config.yaml
n_layer: 10
d_model: 224
n_head: 7
n_kv_head: 7
head_dim: 32
d_mlp: 1344
vocab_size: 8192
activation: "squared_relu"
norm: "rmsnorm"
norm_place: "pre"
norm_eps: 1e-06
positions: "rope"
rope_base: 10000.0
rope_fraction: 1.0
qk_norm: true
attn_scale: 0.28
bias: "none"
tie_embeddings: false
parallel_block: false
extras: ["capped logits"]
init: "normal"
init_std_qkv: 0.025
init_std_o: 0.00558
init_std_up: 0.025
init_std_down: 0.00228
optimizer: "muon"
lr: 0.0129
lr_mult_o: 3.0
lr_mult_down: 1.5
beta1: 0.9
lr_head: 0.00649
warmup_steps: 0
schedule: "wsd"
decay_fraction: 1.0
decay_shape: "cos"
final_lr_fraction: 0.0
batch_tokens: 65536
seq_len: 768
doc_mask: true
train_tokens: 297900000
steps: 4546
dataset: "wikipedia_en"
Each number is 128 + 24 x the weight over the matrix's rms, rounded and kept within 0 to 255. Layers, rows and columns count from 0. Numbers have three digits each.

# up: layer 4 MLP up, 1344x224, rms 0.13, rows 832-862, columns 0-223
# down: layer 4 MLP down (transposed), 1344x224, rms 0.0311, rows 832-862, columns 0-223
up832:091136165099094077153137131101139140143132120140099151114122198137122136161124126154128130132148102075088105125140117072175156106120110135138128142121153149153173137118154122167120132095113158110110112123104126161158135158099150154120090139104139096142165123118137115103136152108150138164109154160117118129070193086118138142166130106121093104133128109105165153153171139165105146123144167156134113137111130147098110111136124118115152146144085117156134159112121106128167112124138160135147133091141153147131114156130146118133101137110127183133147167139163133110133139142137077108113135110092107142147113118123111094144109137110145144175143145145088111116119098107142155153150
down832:138103120134134112158125125120167149153114128085120165108100145139109127154128122132159162145156128125123121067113121088144149129131150151111144085119150108162105119085109128131131118135141134174112120133132139146076123125087115145098118138120146102142144102102115120137132111129117172111073155125166140136070097138126168115152150143151125100095125131138108073131110092117123122093145095116136153123144124129092107111107168142106161121130112120141116175134088103123124129173140097122157102118124117142170156136144061133142151124082127165126131123141141137132111121128123098141129140148132132123116142167118154116117105151106130079135146148140148097115166120140139189135120
up833:130158140147131092135094157127103130119119137110118150145104120159120152132129121083161149090134127104122122115113120170099139136119123111123107162131134154152161106146119121124133117181120117113144123128098123114157098124141134143124120143122125131113149131123121111145107144101151164158081120134124134114144154125111148128110151154168095115103152116113150166107123147123145119131152150151091106107130152123103143141137137124131129129132129105087140106129105151118126138151134127120135115121086115157145142095134137148128120140148120125103101145130118149140143129162138104122127121147114184129162143155135116141165098152134141112110140103097141137124114138127124130165182
down833:109138138157143133132151121142120148118150103142129137130157120098129162103135116141161140097154118141106120127119130130087117122132144109103143117149176143165139111157118117146134103159142112179134107143134101154128135107129135134116143174114142129128138163132123114115077127153137155109128106131115118135150112131111119133127124145137107146149143153135114127079131117148130112156114098150111175088156109154100098166110086126127135101141138158151118101107090157152128118154130123106128133115112133146105127139126125164139110102113131117114106136122088141111111119147132164148109137137118123140133120128127146112120137098139130130166122130138107109123122121107136125125144
up834:125123136148129120144101107135116114116116130140114129135096108120135159090107148111171081115095138091109094127106152141105091138119150164127178122133132086100166117133152084140120132171120125148121121141139119151095108139118106171150127114080140146110141133156119136134138106114145166110117132127131120106114103121098129048123135130125142119068113097178184088169150127137115117136075077077104100140149137107145118148122113107129114114083134131129120134089160096129183147096108129128099164112141127123141139115109121123088143092172120133141150162112111145134099105145118165114115127125094145086136151153083134127120122107111170118123114117120079146141122099169123121144166
down834:131137136179141122138167144124125149147083123132132114131118133145150113126088122098079148143133119120131160129102139113177165139099118112137116153143110102129095120131130182157114102130130115134133124101133079125115169152137184121133143124128121135155108117118118119078107147131123158126125124155150153170095147143134141136119150098162179105126110132140119135103112100095156139125117132122161112098068107098093141146077110153112178163157114147148117102142147137156112144169156132105112148108164132116114123167112099128158169165090114108133130136075126167126105126128121141112108124097154162120136102134174131131097123128144104129155135140114135137100136155127162114150116
up835:118108130122129132126137121118121116134121161134118097118109125129099169128152145136097103116085140134149153149137131148125106134139130110115127150106158119108137117163118123122150129130114102131141144105090087141127139155134118122138147099137113121123149103116116153153108149126130119122122135107105114103169119112135133129132127120133109138126091116121141133147129126159141104111145121137107096150127124084152098108165084134127127139114142134130132108147120117138118152125111118123139123118131140125122134154139122139108137123146101132123143121101107111153124088144091135104136156116115138112117142160126131118097080112125097122145146152101135104123135100098099117119150
down835:144114108125122118148117132153117136133122097090099140100137130136124118118131145131159117130113143129105087080143124118118157099138142114097149118157156111156105143145146116112098136131105143130113139125143168133149090099100116129130149150124117135137146112144127089153126135127129140140110124121132114121147115135117127158127107119166128094126162124128130124153126136130129134128119127127113162104143139147108135111132164127131144131110118116122113142141134186099128133138125155125116112140113146138132104159123156132161133119094150113111116119145172147143147142129136113117120118148119134130150119125100140124144166161110139114119112189152105161139136128164167151151126
up836:104136126149126153131132086148115110129134097084056100150115156133139095101123116115138182085150105140128094129089179144139130156114106092158122161098179137137124171084168112115143125108088111152147131129173143132117135134105119089127082169143093139157117136142117087112118099155133147141140135144143147147101108098159135083137134171147146098100133137138138155150106118142108119164082181171164076116120115126118112111101095110146150122132109141153107131161152130138135123122124128128118120111139104175108113122104147084089114141087126121101061094138185162100102102103026136131121155158101147113163147189182123130136121124119114127140103132128121116126076123141153130115101
down836:137116156124108163140137094146132123143135109102143167122156136145193089160142112131159106107152110153144188121124113087090111140085125137117139072106138115108104122118123118104117129142127126116167130112122046122150169104124192133091105123133144118152087073123146143101085090091140107122133131138155124119124089150138135112108162113160184129128109116149144159105120109142118155145142131159157132136133127072127149115151127142164100098121171132121086067148145097107178119128192147162102156099139129158122138062119079153143104154117153170116133160110094091129114128146129141141081196143118165183157127145131142102096131124122129148110153148152169120143157133135106133142099
up837:177080152131100131069123137086136124119132130145091121111134132097064106087163147137116095137143146121157135104122163116161101147162164143135101125139127128163070127146145144154168131142132125145170087110109208125133081119149116203118171146137106128074137148165124094091118141134136140159161100146115091139110116174089097106098152152114146106110112122113107068154144126122103066181129104086175076145103104123129144146180104144139127138095055132095123114072165178117071098130063177101117106120131120147087120199112146148124135126123108163150112099123097149097180160113137160085067126138125115122089165170129173122076147164111102166141145134096089161112115083133068159122163
down837:120190101193099144180113081162134107092098128060120074167090112144156107104123101144111126105108116151158111146180157101150131151152138146152122105105114097115092156106136084113101126113170144174170112117153132169131153166172156135085153100168211127124081115163162127139085177106130102117128109146120132115162164156136107135143137108148130116184121148121113128128154152143123135121119163160082148116153116114136084136088114090139159163132140117141132145165124107150187139150175121096128159169095135158155107094130148120140127123110098113115107122086145143144101112143131159138147104125102110154114126171137105124143132148146102072109166090142097147134116112133168097169090
up838:103170098150114132129145122120126112108145091186109089088112136101091181151111135123118124140134127137182106118123108112126169100123108100163113133139094136152125100139091156063068137114123119085135128130158106103100105117090129149135111092138147138119159125128165153142118088123094097156021123077080100109076142158095141108122108130160133111144124122101119114098139132135196108154176119077115166129142127167149099107120158103121112096171116123123123138159127106123165134126121139103129129138113143127103165116148138129144180129139135146110126102174076123118103134125125120072116117120144105114118161118103150137142166117100150074073138142110181136155089131176170126112151
down838:133151151170158138130125119118130106104129094161123081088132140127171145121121134139134132143127117123159113100157160101130183120146159093149103128130100117148167097140115116164146093116123125097126177082161144148145176098163157168135137083115130113159112129120156123116121077118104089169172164049110126107124135165117156131117115143144154101129123139108149134114116140129094099167172178064087095113127099144133108115158107147150132111126104123099113127136088109132126112113126066115105176151090187146126116100150154110149120100134105127126161088178171117135098158142137157105156116133136105140107158164121110131122127139146062107101147121119160156159127118136165142139119
up839:140134116092169105119133108108127153131109123127136108166095136117150099136115098162127140105101136110124104101096098115128109148118114042130124112154111085161114091141156105117109108176063151124130126149133133102126130121131071122134160111123150094076071099085153132119124109129116088121088151147083114143137105145134129121171165053151113131118112133124119141123134129140150094106119110138137105119168147103151111101132131152110144098129098103098090168099102161135120080118111146120137129137153142147128122144192102123109108111103096082128105148131105107117125117150148119124154129111134133114114148098167117137096120126133148124112156083162153162182184139123139158149150
down839:122132151147187117112102097148121137138103118156136164146076112104129123124119114141139109117123122139124111158140102127111096094138114123127140138133118168121168103114139102135147156135125136112163136132124139132122202113123088061108157107110114120095119123160133151158102107106171131124091129142100127117134102142103179142125178085090098104162138132115105122122171122147160128106144120124113129108103074097128117120127156136144122145152134136150097132103141137148106078108166114092152153122053122127118111117074091163136167140125121133131129117086110146119153157112127152160128140075123110135130146113138147147128137163128101157162152106102112142118151135114143161097128
up840:162174162141137181132127110110126155131122105113102137134121142126138131125089183130077135132164165146149098160144104144155113077131111144139162149127020151143084086067112128142130163142145116128139133138163124122200126147157098118132126098107143148175099058174094155139150159108120137175134138132154127148126114097150111148102166143134117109084143122143184115097150163181122114080126155130092125124069143110122157126132151121074157155168129121160132175094115156094114159166120138104165135171119125098141144140073091149118060142118082159171119108134121131165060141155093134119147118176130064135150136132110151090122131165152136142153154048161166155132105120116088103113089
down840:142142137123122168169147163081113096098153122099177123123082145126134089134089139106135153123130131128103121169188116135179119140129128117127080063142154104100126149114138116112111139128117099137104086120127115146143124104114115144129130165102095109171116131087156141141149142114124087126140152152146088092142153083122104162129131134137128101119088166140117096184112107187101126136112122122157107129072143178068097133128113113149152101114163165148185160119084124105163122140133147106113118123129121130085101125137157182092133133114115151103102083168119138127118149123109135155098126180102137121139103110138114135113099103117131149079138064133128134092069106143124112104070
up841:083150132064098112100138130150117108166116101112142131133104104149102095123100080172137141130124088138133081137149097117090112095194125077159115110104099153145156124073140166173138133159153144052132152169097122109108104099137198162158128078139153123160089117102095128152064122179140139113100119165108151099152104114127131117051119114160144075095138131124179095132160101113149098136144124184123151123109101137098125132126161115098124153178170124101111155128080144085147136095101147132140156124150100151068110106107103108164113114154120135073154098115154110167192086181131149111114125116120184125147087150130117127169147130112067141108147131103126128142125158107108123127147
down841:143162150118122143125115158150123121146182154160158103151163107155126147080147083135148129088161110185132083120163178093146145084146114086122192120126120149152117124114153124166108079107165168146185147167120078139091140143126152135136122156153128150144128095130125107135091162162129156129177081160078158171139111151111093115146103093175088115170188110140091106089121159145178137143136185151098108138140080134154117124110132115138097140159114146109145133131073099073135128130121127133139087077173197144120105108149120135166148111152039143101133112167116080100167127193150131159122133105163128122178128125100092145111126140124103117152135116137135142113081091047162129163136
up842:127114132110108128130154147112137118131136098128136093150075119120135104142128144135108115092113108117122115120141097151153144145126131126115145106153139119148161123123162133111141118113106080106122170116115138122128123104148095158147127121109156134130145108159113115113119152114150129108124124125131112148121125106125119139137145136096110125103139144152110136143152144114135144096157175134146113131124141133154136140147129140125145144139105138116139181094125138130134145130111119128147136103138157100138144157143114133161126127089132120123146147143091122108159107137132135161123141118139120130132155121147130136107108116099105126090149087132129145084122143115132121138117
down842:137127134114114126119153118115131115120123100168143138138121123142097117125129165143145128113119108134107119157119124115140114155130155130141147083142133136142171117127153117129136131128179157115137125171104103101109109117121102126122130172147134126138131108139126128117106143156137139116096131122145148113096129138154122123115108078137118114156133133155149147138128142131127137102136130097115137111127105139112114139155129108119119122131124171110126145136148137152116117133139119133162102106154134143156126148143103123125101119111158107135149133120130138137140131135126141128092119110091123109118146129135121135110119118135154126114149085128136129129117125132133111167131
up843:144127154106115122103145150132129148115107128135099145121123145166142135121131135116132140126125162127120088143142142158132121150131154119106124147140118131112138125127122123103138158130113125121116135144133121139116107115122170158140161142157118164101129110156101139151153128123144129130114136112134128119126143138123130143106150122123130140132110128118156128150112091141117110143130129159135140117131135124103144136116129117154114115133132121142135113129117138127111122119116143139161160109134135124111109137111103116110127137120144181146151141140109119127134094105141119148132145097108095134136130132096118144136131141153130143120113120116143134130122138108146148121150
down843:120092107128134125132121126124146115140104120142106118126115112134116133138139135160130119145116121106165156112120112112094110120132135137098124121114129126093130144126101148107147128106157105133119143129145126122149132132143138090140120171122123127105126120102158158112139143121118172089124150139113119122127093131108101130127108129146130135119149137095112155150126133112135135123131094096152096125135140145125125115145125102140140132133135136116117135139118159134139124133134108137113107136130133140146153114135167140114122119145119107125130131126141115108126133160106118131130117140147107138123163138117125110126142124122137132140130135141137116105125119122102139119163
up844:100132077112185121132093147073159146147156132146117086106146104189124137139135108163160140136105161093155149142070103047104132175161138089178144146111144158177129162123117081127103149099134115112164116166114176128127086187104120143090171110134147106129166130068119125131119101091124140144106165104123140148143117107140129103113130170184127060133091132152158153129135112125125168116139182048148088099142106131135079145186110113111136206110123110139167135101105117149155136123130159086151138205092065147156149182105108119121121149114090118136130149137104107156134158132122132092117106123121129125141141104123145154117144140097123139156150136151145180118106113153051159125130
down844:130138136137093134153128097188109112108130105131078146125120100117116119089130115105148149158197067148125142098134113137175155100139144202104105155120167139122105158122146137135123179098116143159060129135130094117145124135169124105146129099132063123119121145115099142172088129173129148115150104107148153117135132093148082147152144106055102149164156087096116179128148191124191109111058154153159114136139159124113120137163112117123130114110151066138147130148117148191127137151104151149097097138143137144111090125112117168111116106108154148172126156104066134109145071163136129152206128098099164130139118156119087114137143090084105179117099116094084121146102148128098106115200
up845:143150104158082112142145121157152129140144104137085166114130146103141097118094132139148125169108111154145106121127146156160106105144137131122123151110115141141076132122111135129125149118157095151150124094114125155120172150147132113148121099120137125148166152138120087114114142084121101167140143115095131133067096128128157111130127144134128109132146109136122125086144139108132130109087112084089130142116117130117148103116161126130142134122115129130176143144156137135143141109138105116139120125130177149152098117094154100126098161119147119112140143098166152114132102106113126108124156159113132146121103088169136150130133111154145155099114126111111113169111112147136124127081
down845:145091132155139158136128093127156120143141136144102165145130154096153112095123110157109098155140099140149120124199157108172095137116145093100116124110140158159116126085154116127118127119168081137131150106112100074122133123114127108111116141126145123157111130176158099145120115137110069103082125091125117141113105133090112149132104112114127089126085129171113135127140122126099100135118131118172131119151106110103133130083160116151147091095121111126149127150137133145124117109130092131120138132120150129122153146128118134114115147119106122098124155065113117111141169113162133162138145124117144127107141119149141108114124129075111154126124128131123116188113135122151137110106
up846:094122144195116150110130167108106076129131154157090112158141126154114117129132119078138159116120121111144125131143124170139169128171155087154139137104100093118165078199151134106146107154133098176088118102075077104152101141099156116161113136150131109087152125118104101109177140126129131162111031194151161086149109107098100187102147155169172147064161109093134097105085121167132144071135139152133122130111146152090136104083115119184128150124125131140123120140169126118143144098126129114080119133131163074157111120134176155109172099134132109102129134136161128104150086102145150149142112142084097120124145169097122140114129128095153123122159135166145081169120112147146140173111
down846:119138114149119139105126129122110123115165103096157103176121090127114171084133193118124147127118130148167115121131131128123090165111142125148101117168108164118078158137135096142125141143142160156164158122114075107120128112104122136098136120146117142085181108049120135156076096076104134104108129139178164110111136115149119189141151170110147161140116128160120091097153112139147131118131110093102133123075156112109122114123170093144140153139063109155086121117095098146126158120072085109144173170137156086115127114145137181160147095121122115124097125133116124069092141111128116109159146134100103144132087104030102155160084130134161129124152165100071108128102108084147120067172
up847:150159113118110145094154125134127165119096142180106152152133104168144095161098120187103120156109137149117155113155113119131087117113126123128135123144130137111128143102127126112095134187128148127124139130122150092104121136102087121129107137084126127117110124118126146131075128113116158125089126136123111091120144123149083095179129109173129092117156126101144159120149091171130151125115090142146143118126137154151138124180127123085143140110115103141060149123103119089156082133115116131080132117111135150124117118132117117130143147165150129128167133137104146152170112120156154134163107153153111125110158080100089130155114118122143106125128160137130134140141129154137142125122
down847:127135103093130137108121153125178151147138131165113130101184158163189097137153133102124118102121116142108105121106118143090092156146139133143165115117105145100159114110124109117150148099150154154152146126125100121144122110141118126136141084134129126161096127103147099164147114130151118124087129115127107112135121112134110091131127128162157131132142141095122142138139147155149151150118138172154120123163151140116132140163115105106123168149113128153144109145123149138110137150137099157117138107147124150081102092124137121096125137105104112134133147165095150142169141174156100145092125200131165165158146102111160147104126067088126152161132093151128134120122105138148126143164
up848:116112129138140132127092139123150134144146090132135091147141151130150109124124135132119126141145125140126149095135131155112138133103110141141120126151156130125123133141132128118139124129105129145141136123122113144170115115113124135136136122142133106106120142120118125152158128129135139100124100121140116114145108104132121115153133112093151119116129116137133138116114141118100148111126123129108139118109127118141118141135134132114141124127109107148106109145114143118129102133124152133125094123116131157109132135140150088128139105141111121100156126129148142114143142089096089128125126136145136122116129128116158120154127142122113172129112128130135119134132138169126150126114
down848:091125143142145147144148127135120121125125145122123130103134123144151130134153156103128154135132138143135151125141114114140110136133122107119158113155122131118132140132128101111122118143133123148106142128132120129119117145109127149110130139129159127124102151125100133121096128123148125138117112131106132134135115137124140147105130134150128117120138127124116132110136135128112127139127133144127133136116128127133100157116154131132109124141139125148141126110116123116111113089104120132113151140108104125138103110111102126120125127101161141100121127140129132108115141146154127123125139149118145114130119154139125136135131159115129109116137104126124141125151155088151151112123
up849:100167116121099101128121116120122108121134136142098116121122152087138126119097142157151140152115133160111121152120106167152122145101079088155140145134110160129113111123145158151123129121132136098184147101120143115096150107138139133119137110100149140167133109133157142089140146089107135119095127131129080122096179126152147126135143115142148116189112137139139149148147100156156106153143102113153148144135086115144144132119156137126092101137071116139105140125150116102083174087150138119064155096112118117134062107125122120140165121117168133139125143109144107094156142111163146120106151148130126144144182155134097135137092115130127075143094160121147094100117119114139110161107
down849:123082116122106099148118129125141106138137143151128127100102128146114124116123145162174111087107121189128130135145120151104107149119140104114114171152156124110143104156119179145107103140138133092151146106135120125133143154143171083147156117133138152135128122124119150107114108148114142157132164098145117074167141156160135108199106145094112146122133135141179104115107131118118093136149114129130135140153137107148149133161130140182101132119111107128126131165110095142145167145104108116134114098156099141129128160114166130094141120140111121106092142144118133144128131113139168092133115140117116137149152122146104168096132139156109133107135137134075123152082162124131176191138
up850:167095093101078148130122069098096120099108101133125130138086131176116138095137160118115140143142133114128112132121128138117143122120119186131142192113105159126125113186102116120181150143134182113150076152157104155120123176144113134108143158132105108101155143129133113141128067108124141142090137150085127095149138144082140138118128139101132086156130101135191142134175166098094123136120113146088114150128113113134115080167142139101123113107105132123116138113117089101138142143162134163139105124087144162087120110102124130146141160179147140111135104139185145161153178130169151098103184101169091117132126125135138135116121103109108095097177155140088154138117182123102115140112
down850:124127109059124164097104193140130172149083090123126129151154109130170159137136136142091141144150144113158089123137089141119141093157129144139146152095145116131160121168159134065097132079133119173140164167113139164136132113062098124156147076090091151081147071160170151155124095095151142133157138114156061158113093078186154122200102076149147124153118105120106143167137143138132154128128120145130081138118102088142107132129136112125101110110125099117152158152124136131101140129090131139170152137094133107153143094119187116125102162118185135112148130118142103162151076074126089120161109120123094167110122081133152171163105130131131085123159156109104100100112125080150107118126
up851:115128078120102160123152094111154139133109114103124133131121126145103146077103150100120106098126128128106131141156124117132110104125141087103196097124128105133072094117158117144102119134113144113111126085129164136140079137128108146152127113110142162160140088155142130146202159131149139154108139114117138088117149108154138113135121141098158135179151166168137129126116134121132115143118101160165122131103130090138105102131151082148105118117132166084147143123080170149112122169116124117100101153089210137128103145108118113111119134161130117148129118109129108091141135144149143107128112154107133139140130172150141126114053131114100127080117145128131164126147109098130166149183
down851:113140132129149125131085131130127117148137162133088144069169159091127132144172110127131087154110132118131135118115121184149160115133137114127116109115121137101173141168146124148130131126140139144130145136142169145121100120103125133086173115097132144134143148138118120116109117156098137129136128152105135110100147189099096132184112103121085105150135139181156105066096142163128145123133116138137115120085096143111125100140160127093135150127116098149118088124142143116123158129125157139128085122135121141099098125127140125188127137122130101139097104125167085141136111124119121090116115145138142127077137105088086143140114132132109154154142099164139106153110127186120116085120
up852:111142150132130113120128110093150094189145109120109134128132159118095145133110120112132082138086121173128118162144097120140149155110101136104132108103136100111159098129123123128085171126126114130111127135167132119126110122144128159158113114109157157112138119148170130092106106155128130125148142143102108144135138143139162113141106107122111150065127124164095135149133124134115126106109146132132145095119139118148121125101132146126150145102120129128128119127162145159141167121110135112153158120121124125130112163122102115122129160153140120116135124152116117118114131154131097111128164102120112133128131108139120112117131132144136131116139115149107174157153131106116117122142
down852:119136134108154109100138094103147121151135104129142120138140151144109104150106107112156139134136139131127150125113139159165101112120125157122094103112104103115149104135117111150096116153134115132142123113123135115114113179154113134115119147146140142147117112139138126124134119128140126114113101129145121108119150141130132170154150125111130123128144113158092146162118135136119154098121105124146123118096167086130142119125126137144109133124115165109103115142131121123147095143114093116203154150145115113121144128174142109154102157145154149154102158134137147119135121125136119106139157122144128135137175118166153152111144144129107145142095117123132125139143130102130167109122
up853:108142128128182174142112084095150139167086172084110098091099094094151172108136122069099175156159139101119120096126128133156156118126128140120118130146080159110113115121151136115180121084114114119111147123130153130071125176127183112067095135133127107130112109125133137107156128078168133113087111133129129124179140129149120104072155122143145129165137087117138129134140138162111160144138152170105144098113122094153161130109122200131160138129089102131081165116076116143127112142147165167124158147103113147123125143141138098153159143143116171137138116156124110121116124107117166168133133112131123164114149161122127128143103135173129160123132116116119152130140127133147145134098
down853:094094131127141166132161122167123137140107142108139093112108127118130148087132152137141140112175133148113141116111129161146154086159125102148123102152127110106128140154093136083098134112115144163155096109170122118156136154185144100086119131114062122136119136132114106097128115132157108141104140124124143124135166127130164161134153093121084120135114102149108150110157137138124088099126143142099157133097135133081142164138159125120161156157099129130103127127146095087107143120138097101123132131070089100154123168073119149081134078106131157190136168134071086181111117148104148120160166138145110147152156096117079118128095133143136121133170119171110109159128124146126165172122
up854:095158108135165122084146146137105152132123147119151125127163111092102154144154127124085145119135141089196116139120121148149171141170106107152122113105167133133098161190105131145106098116138111089121152121116108142094136126137173086083171159080182100120154111121134071098138142104090126150107151140134136140090106141132113108146111121165149139150166175113091143099121105156129136109124144101082184159171115122089144153159134129135125137151111191143137129100067157127129131101097063098118159098108072120106097179143104174121116095122172153163131140139090140110143146080123155082115168133142097102124139126107099127164120128123141186138102142153127074146168101126196091163100
down854:109118146099124125085112161143135100137121106143142180133139136128154137158116108117114151159149097085136159117135132154150103118089169114146109092133106161157068146151124091143116148109106105146121096116131109170106107135162119117092136133110190153131142146119193141120145176118136175104142129146131103134085143119109155133126165125083118122136129107158085113135113088135128131118065152115141078126082139140133148151130130140113106140138109120123072122107084125098124124150150096107146183123138107163108086087143116149095140126093143193090175086129117119135122166146112110147111116104134138116161122158139116131117153161131120140109142109110153108089127152175125118144116
up855:132137110117163143140139141133161143141131172126102118131133104160127139135130081119146131074133148123097088116128135105145119143168158128137148108137125135124129106114147148165104123134125161115107124169118121161092149108139132103128124114132132129149206113135103120137068147112165162110113162126141123148117094129120175152054073167166137091090097150132101140114129137149087141094125155121117103199142093092124112088112168119131111179093128118153132119136179058100129187111155136106129152138119098180126171080116133083092160104101097130110140121095149145110122090171109126086111150151173112179170094137148154084096147133087124087100087114116084122166135129094147129182121
down855:163160113173138094171218163100120143161147116100104086149077143175131111100130143148095139109169135134134127058141123160102085104140171140134145130103137105160125133133092085160143070138165132163117151173095153130088125087120097145129120099137075085114098107142107084106084145126196143122131167122122125129102146172114113118105102125124102147098132150104103104136126086114166141116125075129138145110116141124089142120136166142089147177114122115164152101119138125144115143107134092099143103121122129136110160079150093110147136101141144131110100158136121148094106123170117120094121091138109140121142166166165153078152164162144155121215133150163118095154135187128111138155090
up856:110132123093123149161130115110132159164078125110100131154093100139110120102139110160127146148072129092154106156139093098137108111139115108097072097101147101120150154135110123115117138138153121131175133134115129149169155081135147196165164121156092085195136139192095091115154135139148144175112156209082110145152169099121096145143195146170116108133092087158139112141136095130159125085120145130117141147136099169123121085089084127133096125157124174166156140146083136166073143102140143131124172084125097117137078119143146113106151169122119124129131132137065126094126101098099147108145168134127139129125139120094111141206088153117156105170098117103127156157182127125122079132151
down856:168120118085147167117104163099145171128125122214099129104091151155080134115085172080156106149102149123107113106130175137128084146123140125136097201130070166098137187141150114101139097141124154112121088131130090136054113153154110110102199157100159132148139131090135179102157136160137094131134156147134165200115146192119141122091136139113124118136174150141145129159124134110115134108109078133139110145161144202068128094090105137167124157159164132115089136091127148159089065122111139128181111112103065122166158096120167118093135087073158106143176147182152101132116095133109081123120137130129107097128194125122070068126122123145157090138149143084207133141112100088094147061238
up857:148125074105164073136095122127119152172086170100179164101102127149161078187139101116194097131096110144109120159132116177117137123141105084106110151051056122134113065106162083156200169117140144086101134085115118142062111178147120091127147128194203114110148099153119126125122147132082125106089090123103157190130096142112073148158104134141106196156103171156151132126129133154106097137129150196109158174057098171116104143133098142106137156115154131092097105139131155151107177183171140137149135099122019093116128132119111100152138143139133112151139169180124092171131100139082153078174087149075135132096128163085110107101134110154159153105128104124118125135117189071130088050155
down857:109158115085086089151115071113133128161090084162123153119197137118101158138104123063119166115171114182141159116163093171117151148123204155130082089064141090149167169156126142108141150140137149130103111122172135123151141100126113087140099094154148121143128105130183116110053140189125115148118113066073095137096108188164096108158140165118067112172120118194098058106148170194073168186137105142164120153107100148126107114131063045184108122128129107132119113116115116151095127141110108098079127081122065129129121139071169138136177144160113110112097194152143091135091129107119134098124167183105159143135132159153100099098153139142117171100143111077177137115065114164146133175109
up858:119116112096129105149174125131103109138113101099146112144137166118114137117113117134118128121064098084146113079132073164157147129155162115097129143118139129124124135136130085165166107157089137155152128087141144137123107117156114145162151140131094123106073146164156115133060146129116114112093150142084145137071157107118154110133105118101164133106119105099074120169120142086102139137136134131141120110122107127145163128143143147096118149106141129140116152124103106149099084102108133105123102155134115166165134123146138146150122086131064171148117121094095161128137092160138133123149187150093150113149128129144094119126158120132113147155146100097142133127132128120127124112156
down858:111123121159135088111091112114128151140141146130082115107157134095090141130128128134131150144122154110139134127122128174138177115130142139113129120128170152079096140111077167128140100135082109160102087142148128106150177126120114116130159113149109150157120151112113140137098115122090155158091138154167143143145115108089116113174169151126162149111118115116097137138127118130103156126181122105166128099086116136094137136094150157116116137089127085166139118122167126069142102128110117113136114100122128152199122120101124136163129125113141117119137107110169148102142124127120179134116115114074108152098121109144185104132149119101109139177126153159164128115131155145082110121111
up859:125103095130131115166158173162170140159128095141145162126109102128135176103136104121157071108200122204118102129144128128116145149082133130110164059081115136136099156120085140127128131169103124157139112099128121141142134152114139162134158144117119140130113125124135148141100123118150113124111127143134110102105145117161159084169153164109151118165146122124122139119124139134140118140126107137084098168127090091141136091148128120100126141115139156118113139091160117096086075130094142126142145137099142091133102150078139121147106157145140127140114165137116120104114168097107125129132141128111112121119142126151152077111115102144112148142105122121146131117127137087100144093140
down859:144098136175136130156124121128108131148141116148117111142108156123138156130144142141082121146091126077154116123164116154146080151177111157119146105147133137139122082200092113108070109110146151083128147136099147123178102127103141121162142110108145093104138110129115131150125110093122163107118109143159112149142087139118117137161104146187102143133125125126120168165132134143155128144121135110116146141103107169128146098137140096132133139147137086115156112100118150113144144155134160122091121113138156161165167163133109163106124148119141107132096128126136131134170109125097137132164132135137126177133134074068132102177132158137136151154101157104133157131074131107105134125134
up860:112136119139137127110142144133133121115129125135166124116110132121121125147162145136125128143110136094145157137125122154124119128137128122128137127124140117145121111122111130140123113128147139120137101099118123130093147164136130141118121123135110150129157110109132099133128118154127126144136143130146161133122139143129105136128126131127127107120113098116115104104128126103127129103123125123124111146130133139127137119124118135132116103147137156131123158121137113128104118131133130116131125140137106125120127158130144135133107120124108132130143116156118133162113130132116135134137132112150086127113154131150142113115122132134131147134120115106122133143151140131153120128139
down860:165145122124127135119112148121105116140139130115121149125149133103133129126111127103154115155146116121117114133111143113150105155130119138141114109135113148127141133137122127115136163148104140148109116133163126115133117121126120109134141132126111125129133151131153120128137130118158151098115122115160123138104147112126135141131130126119120109135102173132125156125140147151122134119150133112137124118129098133144122138144110152130124138122141125132126104113134119139135152129136120146152116116148133121128120126129122124128143129128130121121129142135122095128137115115121129123122118124133148123149101132121118153126129120122129117130131117125121142124138114146107119140139
up861:139144124136133145125143140135143133114120116102132145120154176140116110162142125149120123124134130147154146132111135131125142147140108113138131125139117142122144136146173146131124105102122134133105128128127097138133132174145130118109138117121145128115124136118136108105114131123112119120142113129126134129134142138141140137137119106115114135123128112117135133128105117137115132130125140131136123110117115142104133163118115124113134119111128129105143121144151122141126141166137134115088119131119108137113108124107123112119131153137137106132126107116123134136110134116125144119141131132143175116146125106145109121137116131144137115122130132114149155145126152119128125127123
down861:125146121142118134108131159119153110122117145138127148135121138149135124120117120130138143138139142125131103123152116140129123133150150169124132130112111101127132125138117125136152135135135127108117117143104137170138124112133114139103125137113107127120090138142151141112131128136148142123124122141147102121149129163128145122124133142119138117137130119133139142143138145141113129142122136128129137138124118123135117139140097108156113109111147137143138121121144116151110123118133091166129113128142113130143143137142120121122118134128116154125136139132090116117134113111097149117117141130137116127143141143137145138110131134144131138128135124115103129122157137136115101137153
up862:133136142118148125126147101142136073115127151121091155121128140114128108156140091124096100116156094139130094087115121125131145143135115125085168148144123102117169150139098140129159134162087127126149107120121118136140116131152105142110126076148124161175110116152105112097151145157122146128115143096142092125153101155097193109130145121151141127191153143153106116143127096124111105158130151130119152066104105160109145114138111149118119112110161092156152125097157116109136141144114149147164118091112146115104067161123136143110115164145095094140149148127118171118079125112123115107131105145130131131169146095122122167130129148153130129124159106132077161162141119130107116170131
down862:155103101120126091097123095130126132085129123150105122138086093180111172138163117109166134157105098132104109117143126135103123064152131114063151133113131157105098136151113148107106119057100086148085145121128106137119150125127091124142134105133117125141074148127143108144153105118172122132141087154141106156148133164110094105137104164111130151151160155098125140128133134124100136108170132129115095132133145133142130165152139107117153098154123129157076124107131124149111058139121133098114164133138118130119118148128136132162071108154133150068133143092116174116132112141138101124105077114183110136150153134121106124088108133159124107142116138088133168173097144142135172108144